Part of a small language model's weights: vocabulary 16384, rotary positions.
Each number is 128 + 24 x the weight over its row's rms, rounded and kept within 0 to 255. Layers, rows and columns count from 0. Numbers have three digits each. The size before them is the row's rms in percent of the matrix's.

# down: layer 3 MLP down (transposed), 2304x576, rms 0.124, rows 225-271, columns 0-143
# up: layer 3 MLP up, 2304x576, rms 0.141, rows 226-272, columns 0-143
down225 100:143108150128090107091171158062104128161136141141115203113117140149099078116148118097126149130114092100129103113174129117128127121136134134118135128136071115126140119092152124126111160111144149111121094144099090123158159163142120105198183144144108131140162117116107143141100127152126123121132145112112129126181143116112126144081117118125101095171108113145094136165136160124137116115125121168138181106151107134123160129142125115111183
up226 102:152151089156127085090122179157180118112116085128109124119122175148124146124163147143153121154147161131133118131169139100150138110128137160095085140126106145103105117164149132148170109152127126144150108144155132140130114132088147138115138111138113118161174108099111124150134134126155115155130101094089136111113141122116158139123122140117148109137107151105121170141124129162133135147106123068184090127121143122135126157157100149124101
down226 097:115125132079116137067122105134130158098080155094153150120143122102083147128126105151113127098095123171152133121094176097132071112124190135160106127093110115135112129097132120112084166129174130141151125134144113113121116120141135152111116138133128138135118125145153127143114131173110106112136070138124145095137136158131156110166152150128158097126123098148154132120106085083112125121156114135198149093158092136163091102119144158169094
up227 110:105112151093145161104135143139103119133110141122150111109109107096115100106130161081148126068139118119134149097147163183094116113163159153155076147135148151105092141174107153162141113117172106118137123118096120156114148114098120132126133181144126086126161177119120147200120114128091132154146136150121140095190081101127110150157131140095090123100107132106103162096162133084154144149142102143141117181124184144092166122161126142088155
down227 100:137104136157141093157147133117134107111125110146094101147117134125107110161092067142085135155145141122131103113184093102120135171142130117143096188123124082132144079153151105110093175111094127129137173144104123134146130079100122123072158094094135138104094115122130140083101123170072137116086108151122125143130152100124124141096119110121142145134081123127090168131131172126100141120162144154122115101115128120150113161139147150121119
up228 096:128173142127143157085134131155126160106105141071109147138117124140118092133124137125119116125129137123106031075137133126090158077115107099097133109079159144127128121080171133146144137104139113123116114134099152136097124079142155117164067133132149158148118105105196161130139115147135171138150149172122105153136116097091148138128105104141148151111105138127142102127181121118086170181137119116139149131130106130093079092144088182136118
down228 096:094119109099122117170111142150132101098104148118157109111119092156104135079134116099105163148130085082127179136120111138097103154129155103126116140135102131117155113092135111086119140150102154163103167108177132082119112120104121109088146096128135123099112132081077074142120128119167118133137217090199119126161112115137116132137091157134097112159127150145136146113120127151151104146086116070119150136142175142108150127124161110132128
up229 099:116098108150115127109130104137093117148124128148138141108140123136141106097117137145105134111126142108121168179123108072127159074149110089151103110134104156113082127122123135126166099159101109171107157104152107142093112129100119105090129125151158104098134113104082155155107126162119112165123092159104111129096104152110124141155108121122141130145131128161115155128131096104146132134113170165156108160092099136210149088097117183109137
down229 102:139139153126095112151153091107187135136109147122116126120129128147114108127131147139130116140140158123179129120119166077084116128115144133117114124113134147130179129141129152118128120110145127118129138130099130099109097122132162095116128096100127112185121130132143142121136132094145110070115108124118096124125145147099124136087135150042135144113092075107124092152115149134151137136134100087098101112101139115148108140113107110141166
up230 101:092134125106133142125081133128136168139121095142164159133081135132105110111124116113137111122104119134132090136111096156110124134125124138113159110140141145163107109145130119113131147132135163128103128145120128154156111113136083126145169108147154119124116076160126118126142146170118134123135132129092127149126143148154172146100112151089107111146110129127159075154132158153114150148144130114124134126112106141111158070094151164082154
down230 102:130116122178135108113117132161133146107089155105122149141131093144105120166133128151130105122097120092133155121163137157130101149097099157182088148129142142073116118130140129116130104085122083115186123108129121133103171136140131122186111158123132119159195114170122113141097123150104116161134094143142159120087078102135160091101123121117112168087117125124092157137115102159115145140165114138175124119160155137151116112119144147103135
up231 094:132157115117110117165121089148135082099127134136107181117119134086129103153110163146109124113132150140139122098123151074146160155161177052089117100139134128129115122128126131110095100153071176147062124150162149125155074125128152126096149122138151149120175141138073124130143131140124107124090096100128150140110168173125119108123115137138090097100101119114124139125126111158161098137147122136103140114131133106166118136174106149134148
down231 102:129101131160101120138128163154128136128085172156126145111139105141148145142144128108165142137117129137124155130075162098085109136115089119146143116119168123104138136130150102141149132153112129148148112129100136127120183095127101123128145117101133134116132098127177119159123131108142109138164123126131147151114131095141127113139128110090111142135179183130172078117114089111077129091136137150125153132137138140111151109116105148156154
up232 121:172141129155116054109116092105114081142135129114132118116103142093104095147126117112102097085146074129122231131141136105108118110103124072114103165134095115116153123097108132106144135112095127152124105118132127151151165128149109124105157081132108114128120130153182139136130108131140081127103164113159095157055128148103165164110121108142086117160136156118116118162138165137124162120164155167134143127145117132114180128104095094150133
down232 129:100148088085152066113130115122065124107088178095133130133151129091132095159146114177095124121118122166124141091123140113111137144136126091127109105087173143092144127126123110097140166135133102117094137100176147116136138118150141118105140117144121110131141176139186129166161104114117133150111156107137143131091137167079158165130119127163123109141147151121132148135162137121084120101142180168125085126119127124114126132117095108175141
up233 105:127096136108119132132115163148177096136106155119144142139125134145128161085109132155133091113139133109154103126162175156133123141065111148098151114123101142173109134085136104098143139092108140148144161155146135135109199100111136138087103106178119111139141162132132136131115093117137118137122142102142119151144108126137134080083143112077142145124175101096126160163125147149148122153154125108161091149102105117071150128156127117169109
down233 101:119201113104128152135116138138106119120146112175133115169132119151132083103138124116129140121133167144088143152198081116097149153089101109112115113136146100076123129148087101134152117129135097123122097113162087123125090121092114122136154129151124102098103106073144089175129115155125111125134083091122125135118186110112140173159118142116124145127105094122082123134131127140150107121146108125120128124105120137135114126152132116158156
up234 100:137095097070141130139122104121125162121173110146116137098116158126174122121117115123109107143136128143126171103138103087127116133120165110137091122114111165130112067141129149095126119131122118100123163131122096134119120145123119112101150190168113133144111168175131139139154137118168120105172156105113135158151092172149084086147074114152083135153115130120137155122143152137105156131134144085159131134134125145102147117108095155103160
down234 104:182126146116129154098123103148122135130115107123133142106129142127094142141101151144115164087130151134113144163096132118142120121109104126149160116174167081164091185124124125152140135137162132144128135112139143058108143145102139138067156111110098130162111108133139117108124151095136109115121103137138154116111163085151128141094149155128136111111171135173097134149153119133142076134144163158110127149111136124120132126109140127096093
up235 107:089112085149128141170095094177143089119098151134111149100115141155125108135118141133190157147147142116133157128138143149117104142113098137146140127171088125107086121144108123128157127172143108135172123089144123101112124096129099125095129132121135103123115137156123155145103106101068127139121135155138128140157165091176165160108143098093131111091112143104128115125123163157152151118106090163116088127116105121089152127123143124161153
down235 108:101121100114114081111098127111120129112138144086097148152114123158128108156177169146130118145137178104133126122116145134097141125112117135156130119125124115157131155130124134123107098092142103123136136110134090073085125098133116121116094143123123124132174146111104109107141126116126148125153067090092090101119136094106092136140068177145135164110131124159145127145107149113136148144084095118097166105105146139136089117153167109171151
up236 099:146122156139140141119174156115107155131093105122141132145096118142149147139109117091138085116120142149084060110078174153110121138131125127150107184152128152144111130093098141147129140141141108115170094112151119169115163126125104153099164147145153133090141152108137106159110113148127162144115122145148119107088166129129139157086109139139137131153124114156121087109130101144128143127098127177164127091105135136126144152136151128114159
down236 094:085183096124090113142133165098117074170143206103131132092106093105124124117129161147134152144134137158101164140140107172132116121118122118127094088125134157134143158144155128147096126134081165126162131139118107096136120126166156142122099102090129159160130096112149118146133119112173114133085130092135143147127077109099112137123170077132176099143138122126162128144134158126114115129118122080111086126101105132130146111129139079129136
up237 105:079146103141099149078153142109100134133099126132123151106117140076129146158140167101108107122174116155125129154119111128120157129130157186130145138148113121124119118169145092120149136146157157151116162133116103111160069146115139138107136140152140124119111159106154110140165095115117150118121129105191136149094137083135122086112104126128160106126104131137124132138151112121151123093140112132098186122107129152134143125122141122144166
down237 098:105079126169162144133107089095116113103151069103115154112129088116155137158156118107151123117142068089135120162119136190141126109157098085128135144154093137119104150127067134188153141118105131165108153093125120169129101101145081149105143082141096113139157119106141121151112108172141107119097144134097100156178131118162127125138147154141069145118138074140146104131127123160132149089147094142106157156107115111092143133137131120119140
up238 090:148166117106159144059096088147162097145114125139152125116127115154133080115123081135119122117135152138098155132082141117175117155113082095141116139133163147157121146098114081138143176132114090117099122132078144127112086112159079162100139180112169154071120094144148133128129078123144124162157111120085091146083100120180120156153143148093129148167125110113159103097120134099129151117123158106083129145149125131146128106122148151146098
down238 081:114122118153103075132125171104220123121134103150107122110122143130120133145162153088110148127122120136143109112128140125110099117136156121154132150123120141124108125136101114155104106131145128097161140159150114132137153151122116148148100145142095093163135217127115142156139126090127117127120026105099152101126129112150174106110123156131133082127123115136126115147160120097117100139150112164166130126097151117146142116124130117114168
up239 101:112162129101108117108142143101094108157110112133169156105148150088142095194152128113129076112112117167126096107144089113117151128141145190104115137137113111118117162125098139123117135113117164129120129147123165082108111148125115121125172143143143101134135136115108140163137088125109133132163069137097083102147123158141120156076127099110123127153096137128140135098080126125141134143114153131122115111158111132121103093126171137130096
down239 099:111088113098160101132107154129182135137170150118153157136117081116142110071149185138124154138125153104092110133159139111169140081149184102131097112162183125102124134116114154121114140102114139158111136118131158150117141134099121101130140115120131069134180105126130128132141086188125161123164189081109124159105102121179168114129150154140118123106154182145159161123122129200127162119124096096124148131110108167132134157121123146152098
up240 094:096105138137138119168123146125117138111099149114141107132146116060129118127109149074138085109096172116137140103135109120133148157180093172131123118120113099137081144128194142149126178109156147163139090148164121128088137124104126137123101130081132122165138152093145112099102118116126119122140149118156156133187100132166144158100118122099076096113124105137159128098130114134148169100097150056106116074108149149145138083081125146104087
down240 095:155097129119148148110163108124052096162147140122118144126094122180109133154144099152107134123189128124123128124133149146090133125134159125158122100148128146163096128153081152108158079115112116115108157111106109131186152132124147122119126148168106118135144110134093138125159102090168142093114153127138116108114156108158089112112137140123160185161125128148088133137156083119131132122124121145121135129136110136154155145168130117120140
up241 097:158142124134140120114172144116092142079123115128170059117144117117095149180052148165114141120122121108126125101112143135121154116116143151116101151140155165116098152131134144129096125104140139108102109156104099116119100138157124110127125137146136134139097160133121115068166136086102127131121131152154128144187178078106137103127099101123088066160072125109107141115123163155156121133143150121171116119138110115176121103073114136127131
down241 102:118109151096128181122170139155192156103116119119118195154164112097146107118172169140148122107156151094166162155140105126174097113102158063135118101122111118093121140115126126176111128119133108109126170139144123132121138144116123110150175136172144143094130106126132123159130152183141123160123122072097136172110094145198115141134149114143118171171155107187105075133135144125150127120095125161120152153173121144124108082137138105136106
up242 102:142146129119114119113103069125129124143137181083121152100118134138109154121145149166156162148151151133126150105110137127106182119154092125099126097135136130113153127081099085076112139147135099099128143150104118149093143090135112102132146088114106091107120125136154155130120143140114139127142146147130120156096118098146112074102105151107141134102127131122133121098109135182093159123162112103133097129089133114152113096117145137117108
down242 107:114160132091118121110141125148114078112093105106169124132154114110097091181135153130165141133106114128121106195131130142117125157109120164160121082143144104140148114142084084137122115139182109121129132142131137111143142101086122104140114106140120103163129113143147101114187110116201125089102162142158154084124137090100188113142160115107077114132113172101132160088123129088128116107126125092157131135141098098133124124134142128129160
up243 093:187145125132131144169142143105196133124135120163155125168133115128097108119142161121091117161156136096128171117121137143117123111155125103123116129106123104134127123133087116098123124146132133100087150153152101141100159063173136105122117140132137151064131126114137134153141127142135152188121087121156112141117098156124129107095152112065148120097102114154159140117186107136128126082117104129150100124137138095145143136147122126102088
down243 087:110161136180133129129105130123255122142086129129109124131130126084134108114117148120111105089135116138133157094125126125096120120148134141134138103117120156078148109102139103143121134102139154117141139162145147139133107161133112118146131104152122116177118134143124168123125111100146107124142030122085118088134142152165116120120112114144133106137139079111112126159194127124152122144130143121138115137118140101101129152139103130135142
up244 105:135121115140144111134138126191138127138160106143137127111134134135153106137120116104144104114147148095092109134205128072142147099140139126099161102093130130114097149167137067131071111136131132168134142167160111144101130120103124130128131108116127138165144113130100111105094139135131109154119108147141130097080116124106113114081106125171142172158099123078125130125110087098126117134156154106113132121108109177151117148132077113132173
down244 101:122133076144148085140100102086109169126106169152157122163147103163143121116110134133138120119102175149110151180179144133140127166107128117147130129124165175097131125144092121107135174079097142137102126120097175079119128150086175122148113130137110130127095119101090125144150128091110106096180178154156146116134104094143123132125124166092122111151107143103195168099117160129093165072115181110132151150143172134131098180097124166139154
up245 098:128114180087158096142134179131148125096115145103139150110098125107133111142110144096196130103121117089155167129149122157141099148161139105140101105155126082131068122077141112092152122120180131165149136111136145124176111097136160107126132107105139149121101112147121089084155073159120152142146117147122109128123121110133115111085166143148109111077098097133129145145162149110104132123119127124140166114137102123109143146109120091139132
down245 102:155118138118120138107113141180156128164151092115120125164134145145144115099153133127132159130128149137083171122095122113124116126127079120132123135116112132171121163088126136165135187115126121108106148117128087106123131131125125125115161107134109120121123167131124135128110128102145138101110141114125129135153117150116118163139134115095151086127124121139113132098103108143159091134126168162164091143109135164095133076124133131087201
up246 094:122143123169154131143174100096067156145105114124158120134091140109149116138140142119112104122170116110146095117132137146107131157144094107114091114136128131136106133129131099123077161081147154165135128093144157083158149141127104118115168138134144156128149118104152121149145135144154146128135111089114115126146127170145100090083134145143169099154139110167104114123164099161114124082136119151099125144108151133152147126114123136108150
down246 089:131162116088128138127105142106134086144155147112107131120122096120125118087139167126120128129132099139148156143077089105155139103131121147170151140093164144125119162081119131148146107134113091099116132112079095128139146118118131121157104127159103094167129151147134138120121124151164101116134100145096113155134148095092121155200125133138145143140119127115137108116152126096134136131106109095116166141116157113130109093176159130137142
up247 104:150121117122114142150139113124125199150102100143089141128114177143151129127125060138162136115138138098122137114100132126124110140154121132134138150168141159155117115129118096138119144148116106086105118130146102159132141112116136182138138112084143102116098138136127125133118116134114195106146077159079142155137134083126166102173130143139106118152084145116124115152152098128157145153130103109152076097150160110153148123121098065115128
down247 104:088143122120129117151123148109100121132155104091106089141148151128132140151120140135115159150115120119130127107154127149115130123116135101128118095089089107172111117126136117113156164090138100123140142168135155110122117151115102122154094132154148130181120189098146116155165115148081085120114151155143128118121161175136141100116141085105117172127131117148136125091142119131100135124115107112108150122137085118086076104175132160120111
up248 107:139133142103117088115124152131096153124109096169135150160110101141162138122168121103147078117164110120145174140118176154139101158117142089124087089177144126131149140169115115155140184144120140112110182076164089116142179142136154128144125116128084152135129127105151138143083139163129175150110108093091143126112111080139084149116165104094148119109119137114114146124128162098135152112133130099134148111154120154126122141135136125136144
down248 103:119130131134116140095111114104092117097152121107133114095131138115096130096098156099141154117105132125171118180114136142139110123073142131116150160130120098134120106133125132141110131143174121169040134144149127127157102131120145129126142128171128116077113074135153174099099116160128113157110134125133157101105098093145129160145136078080144142137168134118127118106135118147163101130133110097126115116128118086115111156070128155098150
up249 109:172131153138099117145126145098116101108126062166175087137097143170178095110170136086141130145098108158109145127130125160112161149100136126159122118123119129169140133117095134078117148104135111125117120108100116122128154091134165125110132133118066115105117140131093113127121148145130119118133103166096122180130134164117186090116127115153141110094121155124140146124117158117123122127135178113094158212107112091134129128155126162116146
down249 116:085102162095081142158127138095107119138103143143152129141131098159162111091099123128139150141121104093127135135198161111143112099120102123082162136139166136118156105142136153128138129142138129109122149151125154080123155169137143144125147132111134137157182125091123101120106148131115101174154120144152126158128107114126107121110133095087121123154146132136152163138166110123084107140148154105113102154107134109148119092092108117159142
up250 103:102160142133131134161138132134119124129082107160110157150107122112150145149110128087126125138148116099120144118161110110150083152133149088133096099102129128147142101168159104148127132118199186117119117121141133102081079132094140100121076186117098118151149131132158156123151106112140124105179131129129087119137104139093105111158127134103148149110159130095122144114139138131103126134133104098117149128139114131127129117159100164128118
down250 107:134130121145119128119167184146143135123122154125129120118148126143129133114097164133085136101105076132175112117124144147118136110121120207156130166145099115079082150131145151120160149127080130128143147149115171113162139127098133158128119100126122111121135109094150096122155157113151137153131101139150130109083127139128149160122122116148125160132116183145117141127122092100143134142155132157141098131126119127087122107174115131106141
up251 105:136110110114102153092152099150151110176152120133136123113106118162102105123103135077158097123135191179130156152166198135153122109133162121131113099144144145103105122128082115144150105174078116111102138122195129112119138090162150158148141094124150142135130134115146171104065121151162146138090132136109115151112132144140111097151098135141111114155099161140125160159110155134137142123148092114111114161125117170143120152149133123166159
down251 103:106123121113158076114147147087105099068139149117173163136127170088094119100101142141125155148093125116185149148129134134154125166155102125108089131124147146098093163135134120129117115077135116137133096143073131140096098152170122085134139164134117138106147141104118125122149094122097151144115158076106138112124142126131139212128114087158123092158133109134163138139159134132135118105146164137102138121063132156129142129093152107144102
up252 092:118145143108163147104115095175126122149101142074110131125125152113085150128185167148141118160098147120103146101116128101080174137127133098104131122164143168148110102160137110103109077101173114132133092153145152089133136140140143116117136124141103153119080121130086138131118156111103103123146137143101139128165128111135127151144126132123147129156106123109142103131144211141141145143136103127112153089105129138132127190150169104128140
down252 095:142126121136145076173161131153159121118158161147144115140089115162131103112143134115119133079159149151116130116149132109136150122120168163178129089092147100134117150164125134136168142118145120121105144173139138111119130110108101125125125068097131079098144142090182122112093116164145146155108055107103121105114074137140085134119163151102104110148158111154133136118145134115153129112085145114097110169115141100178127096141084129158125
up253 095:114139126117108124106150115150119085118090102119182120145129158123137115118148145123082117090142133135135091148149120125098138147142080133169156082158066125087133159142137158141160155115101108089127130144156111126145115132141148119095094135117132115106115151160143110126176077144135157074128095135140136147146151098142126135163101136136126099114162149117089161130124095123132095081171117080153159136150113145135136139158152105080102
down253 094:131111164118084127158104174159139143125169177189112092156145071138163153126105122132114126137106172109108144152111177146090108110165132148110121159128119111196137151143093112123110127188136146143101116145158145151124129123158138119128147123155097103104132139131118119119110145097120116131115018119123156092111131130146152150114097135109091153137139127132154109113115156102147136186134135128131121103142149188149145104140070149156149
up254 099:174151114074120127159153151139094127154147131156103148089084133102150122101115153141105130140081144125102135116095128103154153188107119139159088154122153126150098150211126096102134137153134146120083164145130118109111107095148153174126137116180105173124120103138152105117132128150127118109145179157134139127107069149168141105128130139129113106136107114119144116129132157136086158112135061140129135149159143138125115106091153139173127
down254 101:110100173177121115139138121118193126112139093124148172134141150091123088113126131147107141111102098119164122161093141112145137121161159147158132113116188135090140094167134118120144136139097103124135129138138116102108134135126162164167123149144117124152159122156137147080099153146143156169166141135072097100147148124112139145128124188140163100139138105152154140108150154127128147084146164098122110131128095124149106186095156152152150
up255 101:130168145114136139128127090151198095114085099128137121124153138165152114190116141149119089146125106170109128115087170113167137186109127133093125116115120115143150102146099122135116121142116130124085133154134137127147113091134108067101141097114120106129129151132111130169119130098120166131179117117121122146122142135120109162095131101079118149118064169123180100127131136110095126141117164150161171106133182136105141076120114139109120
down255 099:101131113120150176178137147161175124153139099123150089141109134117090097089110103151166149110135154130165186147108107121130104147113122112175138082132098128105136129161085117085155126103111118116139101139107154077118132119105126135111094128149107135091121145116167076117103130100129146149108079165158114131116161144122111132116112179161156132153140152120123139165154118103122104140123154127132114090143090071119138134118138158115165
up256 100:179148099122152101123160124117163124062161110169067111104077171087138131101124140092128125125159126102104138117152110137147163102172111116169100129132098152150141104125168100110126149100206110126088139141146126137162172135103142108143156136131158115097081125117150128108111134167132117126131125104097141169139112127180126177086109108115140136124110129106141145111146154154111171060130120153129085104131103122146158092098084126120125
down256 095:129173105153128119160116104113091150126166089134157158120153146154099137087144107133179113094131129108110130151155147135114126138145163124113162105094094098136175137128126122132145151106115164132141157155089111119080160109138129147147126149114099151119114124142097133140126159134155105136135171162158090187123108112124106095121144138135127156079142161167124169131126083117113091171143132139155145111112118086098145157133192107122107
up257 094:122106123105149134093148117126085135120157129137094123132146148112130130159097142124134114128073136104106121149145144125103104123133126129115147158140124162159145149079147103121130114108106108095144145121117112120091119113102176126122087137104132087112104180121138138136142125102106161106127120170129100149139129108130121126130144118118142150123152176099103095101110141112146153086117165139152072138159102129091106134111140129127147
down257 098:101112101127143085151114133141100099153184113104131136101140112157135112121133111118111146120164175133156143129149156111160137116169172128119121083111143110167125103146137116106093096092112132143135133142155146121132169166133081123151159154106116169154147104138107138131128130120153108151111255067170121133116134130145133140117130105128129116149141085178109106111135156119104118126127121147116150185126109135120160155110138106117128
up258 101:092131138132141100177135123092119107118130075145077132119119106114133091149130087128100117111121156141128081100165124134165116148078129105128097111127129111150114126131106089114093117139122095136098161121075108112167133114117100091099127094134158124094151109101111167121122119168116145148113127136148143123104106082130167154147097127123140133151065124125136108174180087133170141140094136142156117101132096132161121097181115114150142
down258 104:126124124113132093103128179094107089138123126157144115143156115151135143117124148171143123135153132157135077142118081145118129146166108112193117140144099139071183148156127144134154145141120149152144125070134130139095178135118136122101076116082114143107103126116126166136136115144112128116154133131130162149146095134159135151118072142136119097146142139093107155127110157113096125123102111136093128121112133123121123111116102159112100
up259 101:095124120104136086108093076130123116158089128128086134128081095130166161149127164140131126141136104156147108144069147133106106118166134135147131136153141138111157138152142154089130149121094099134136121090133094111129105077142145129129143132135107120123157105134161073115080120127170134116137142167172154145092121183128128107123122171093097101167111117139111100120153144113108151078194118127151152120130107093158141109125106148077094
down259 105:089117133103160138129128110119125127102099143100157141129154143155118119150176070126086154112131148111102135138149111114118133143110110103131132134130140109115190142129136122141138116129136134125143120105108140160119123091152143163117088130127154109147138175097153121097147100150115130128161080127119141136072149144134154085162149138193116120150137104136135136118156149110128154155079181105119111143139115099130107124103119103147120
up260 104:110092137128143148124093161145111112157154100085130133095151126125129098122129118122123113135052145108140186131112161146107102123112113122116125125135101105157107171133147117119141128091105102121150132150133100073153105133080134145124065157125132167103162161162086134166147117148125078150140143150124097148138120114108099144152074120139187128119106139156148121122165151117146172163132119148129117169125155121090150090139150191104135
down260 102:116108137138192131153111125094166130144143159152086113150132135137148125133141083097137129130137110150137123173128137103129134141144120145150134154123148109112174103149115122124131119142155101084118099144149111166149135144083066117103104152123181089124127122134133133138120123106103170162127119116152136200126129107145166119101143131128114164123110093132122136113138100140157119144112133151142136149129124140144077153132115125158143
up261 099:147158166137114119110152135104128115119116105131098133122160106135083145121153078137116092162132104137078135140098138114112121122164120144098108127155117118168127077154049095146141158123123143143139123107170098146127097059125158181158135089117113160114133114163123147151137159134154113090146110094142112131163169110142125154126141142090128137116092147102128147115142105135146122133173113078141080137152112123123103107126167102125113
down261 097:118138157185157105112117115132129154085112126123113121131115105145129075166100107147160127175173057109175133154083169101132093119121106184111102170164149122124151157137147126136163090102095128131081139139120159126110138120157130104149143155081165096093115114157143108132102165078064116151139116154144135087123093139120100095113108129140117154149147065081134121150090108094122148155131143129132131125125123119151108119140132140149122
up262 109:118147189111148132124147126171160148122107103100109202103161118108180160134158121141106152109121129141103125113120145147112181135144099129097083114127111134146135152125123134104134117119137142115140113166155151144107099132130084140130147174152098131155148140107165146171131100160119151109122107153146080159150147121124143179158132143146131116105168120148163125166142136115097150109151150142118164160140173169160129134168146168140082
down262 110:100101126134167107144122124143144144115124179151116060110144089129124161137122112133085100157106141131130110087126103156093137127145142109056064112104131092139129159094113133144162109151124106167140128096135130159158107119113115127121138145115112151087144141148105115119093141100141092143138127091177100128164097145129127128164112157142186160141116139091126109137160108120137148119115115107136090150111113107122108088149116120094170
up263 099:119120154097156099133137135101095139127121133104161144135103170113162099147128178148102138064139162096138148094127144125138125148146124092175125152156148126153131096116103109123141129118133108160079139109096123124143138093086105110129058112118141116103111153126148136113147127135167094132126127150164150151157156097144097176153128106121144148167166103155169127085113161137118093123119162149136169151134102168148169092176073138159098
down263 099:090133140133107151171111176133105134142165137127121113093134131134103148128078164124165137131126141128143130138130110084165095105133166102125101142176116148149120123104082118144139140153132096140192115186141153130110122138126147134155144148163147124118104116145124113125123115143105101168100102109136146118102135130123105091145137120141145104148177099161118149148125091152157139161096083099146143180119112135116085118110087145133111
up264 097:154136133104133117159111099104112129139120119119142125143160129145134139133115129115132149134120118133113097124128175171158132140122140101112126162211199105121089151124132116134111096142142121108127164132118095164143105131130181141109107149144153132096093133103109150090100140107102097116134133094209124133085130141122106100141112119152128162149116158123160106111086131132170108153109144144150108107106149136144142107186128105117110
down264 098:132158154136158139142148135098095107139116112098132146119106156127159103087124112149119156112143181101126159126206118151132084167128152157140119115126120153169151138160140127117149136089123135075154089139144148111132120127143133121133143110120119112153150123110115106097148092156168123120155114133126127153109103166109133150091130135184099113113112127183118155112104152072102155133114144133126110133169095156132103145129163106121132
up265 094:142156162131087098176113136091092128110102132100091167152120138110124153126153138099127108167143136070142133085150142122112185132158113135146103086133085153141125110106148152141101127133138153129144132134089131137121123109118139137132128131122150189125141110140102150114139125150117171141138110098095114123129109111109158131131119156112135086128142113120119136094166105094108105151115146116129132120171156125140092104111104145136092
down265 093:132132109125154153162109132164109180143134143112143129143132167152129135115132119142115185148110167109121143138140124144139099158114124104114120149110151123107167152129130116119143129127104159132147107121181123113181145150149124130115099095168179101160140127145129121157111161120181164133150212104154096155170122130131072144170135108118151158126123149120169138121113116165175124151132164136177118162111148108173139122147176137125137
up266 109:116128092149129086136107122151113148154093131135095098127131102128090133135134135123122097118127130098138150138126119132158120114112119130120116121099113109160113135120117180079140118196167146149149148116129148111111099088122094111155133123117139091099138136099116146128122126115149158145110077121129128116141082136106164096168144126147132113132136128119123119141126157140109141109084148173095132111096126150084106130151138104118113
down266 105:140120137120161156104136110090099177138119107114094129059152103153126108110182159165097121139124110123123169114135122147085128143159147122076129126126113144139139102113115125157093103166138095161096135082121118161136136144125161131106141129135141145126112128108073129116132118131118112168108091163103155108125081173106117112116157097146186149141120108089142083094142112148111147098146113110141119141145154132099155126129126094131097
up267 095:112127106079144127156091146120152088149132159103120123116109096115142099112132142175109146112125122147088061140133193180143106172127163123119123115160082125086109163120112153080130142144151129130101143129082112134110117126107107113154137151125128145135108127107136121098152136077099152131153132185108142141126155130199186150107147119097117090138143131144098107129108138124107146135145119102124127104100135155125123137099164120129160
down267 101:139130123146131118113140130145135140158130133145139101144121171133131147122164143114132160109140119071134128079100079085086146116154129143087126095117141160119155115118127123192158145130127140078133077132135151111127165159114124123139170094148113158146128119112125122139130103163148122143129083099116140118148075145157112130124173159136153167118146116185097118108126108169124100135132125137160110133128198135141131131124156155109121
up268 100:140171141125113143121170145094157126116119137143113131150136147116124090110145160104165132133117094129092137110170157137118126139112092150135127172145100100158137129165153151144159144136119108161090098081098093145126127135146100123124122133142120105127128150129122150131155108136138137134139082143076080159108101115138122119108130113136070109109137122141135131114173133136141115119128101097159104164178137146140140075109123128095139
down268 100:145138167126148149095094135149141086144150104154112122102170121134163122119141112097120148085130119124167114130136118133111124103121160116169094125109111207124111140141086123137157147146104113151099142109161184094128130066100103105137121115127153105106136120146128177091118168171102118161118118123137094106086134164137121119164103171117161176179120115086117134090143140180113117099101139123117118096139069138134160135103125105120082
up269 101:133099147094102113130138135095133164096146145101100148145121152081105141148128127105126083157124120112135091130098181107107122112164100096119121091092124141150165093163107167145127093119114132133157132126146125097092141114132117107146150149131120117172123127117158099150103100139066181134124094079150094155139103150162164097139136114107107114070137120109125130096152164140097142095131083126084082097096118138114130116088142111115065
down269 099:104129079106134143137110114110177086135124128155151101118141091121135090083145107152111091088148145121110158120157060123123130173161131157165163120085135068108096164161082137156148124112137130123091160116148167122134072129054106086125105138155105169109186116129116126108099151079169103121114123114135130104131132152081117128111114100129139119143109133160132094151158067103163125116143122134140140133137149086133144159167120147094115
up270 084:136106148158131109140126107134160107137106144161127136180095101117089137150152115156121097134088132126110125121116110171147120107133133122144111180126134147116127107105112131143135131144171125146149165166133110133109132160124185104128122095147137093194097116148134108158096151111148161141131150131158106159080133123100102111103133138150132122153152133098058107099082099121153199108132106134157170115143158091151138138162157094073119
down270 092:132137099080115130140138094103107102122130135096131072122134097164156125091104157142089107150131156149094168123107130138100097143124140157144129088123192118128139135146130105132125108168131093158111121137105107117151135142134121152147158136121095108107116124106157141102108091154167108110130136071131103093185133098139113124115091146128192119061136122115134142121127089129113102131153159174113113120136087153146098147100095146143160
up271 098:109132095126154136097107107116062156163133105170116134149112154111100095127109101119109141091115125111137143141182112118143161109117110098135172103118119100136097112132111108125119124104158127126114147136100155105105168115176165108125097150112163117108120142137127161130124125104117124116175121143154132112181103130132136120131150148124118133150106124119091111147125115153122125133094156117132101165112117133077111086160074091139166
down271 096:170153110162101195091099143126162107141118072145157120137116113148157149111148053141140149133140148138114125135120109117141084150123148082061141163100143113121147093104158120120083127121122140157120135154134129099121090110125134127101134126089136091113101112076156150115158110086120107118100144098148129148148114123114156174147123108147102105097100110101120149090114155099113171081128125116087114110094153138118109145091166166150117
up272 095:152156189153151134135134129093135107163132109098114134111115136167131135132120116139089124142140122142129148170121121154136137144104135130132135108078132088110088145113158161119135141098129111130123116114141126115127120102137114115142139151106136163127131110120154119099138108129117134122131210141143128114082174081100129140117167101101097153131134113116094103151133148123105135110127182089149137046141118112175096103114149164062141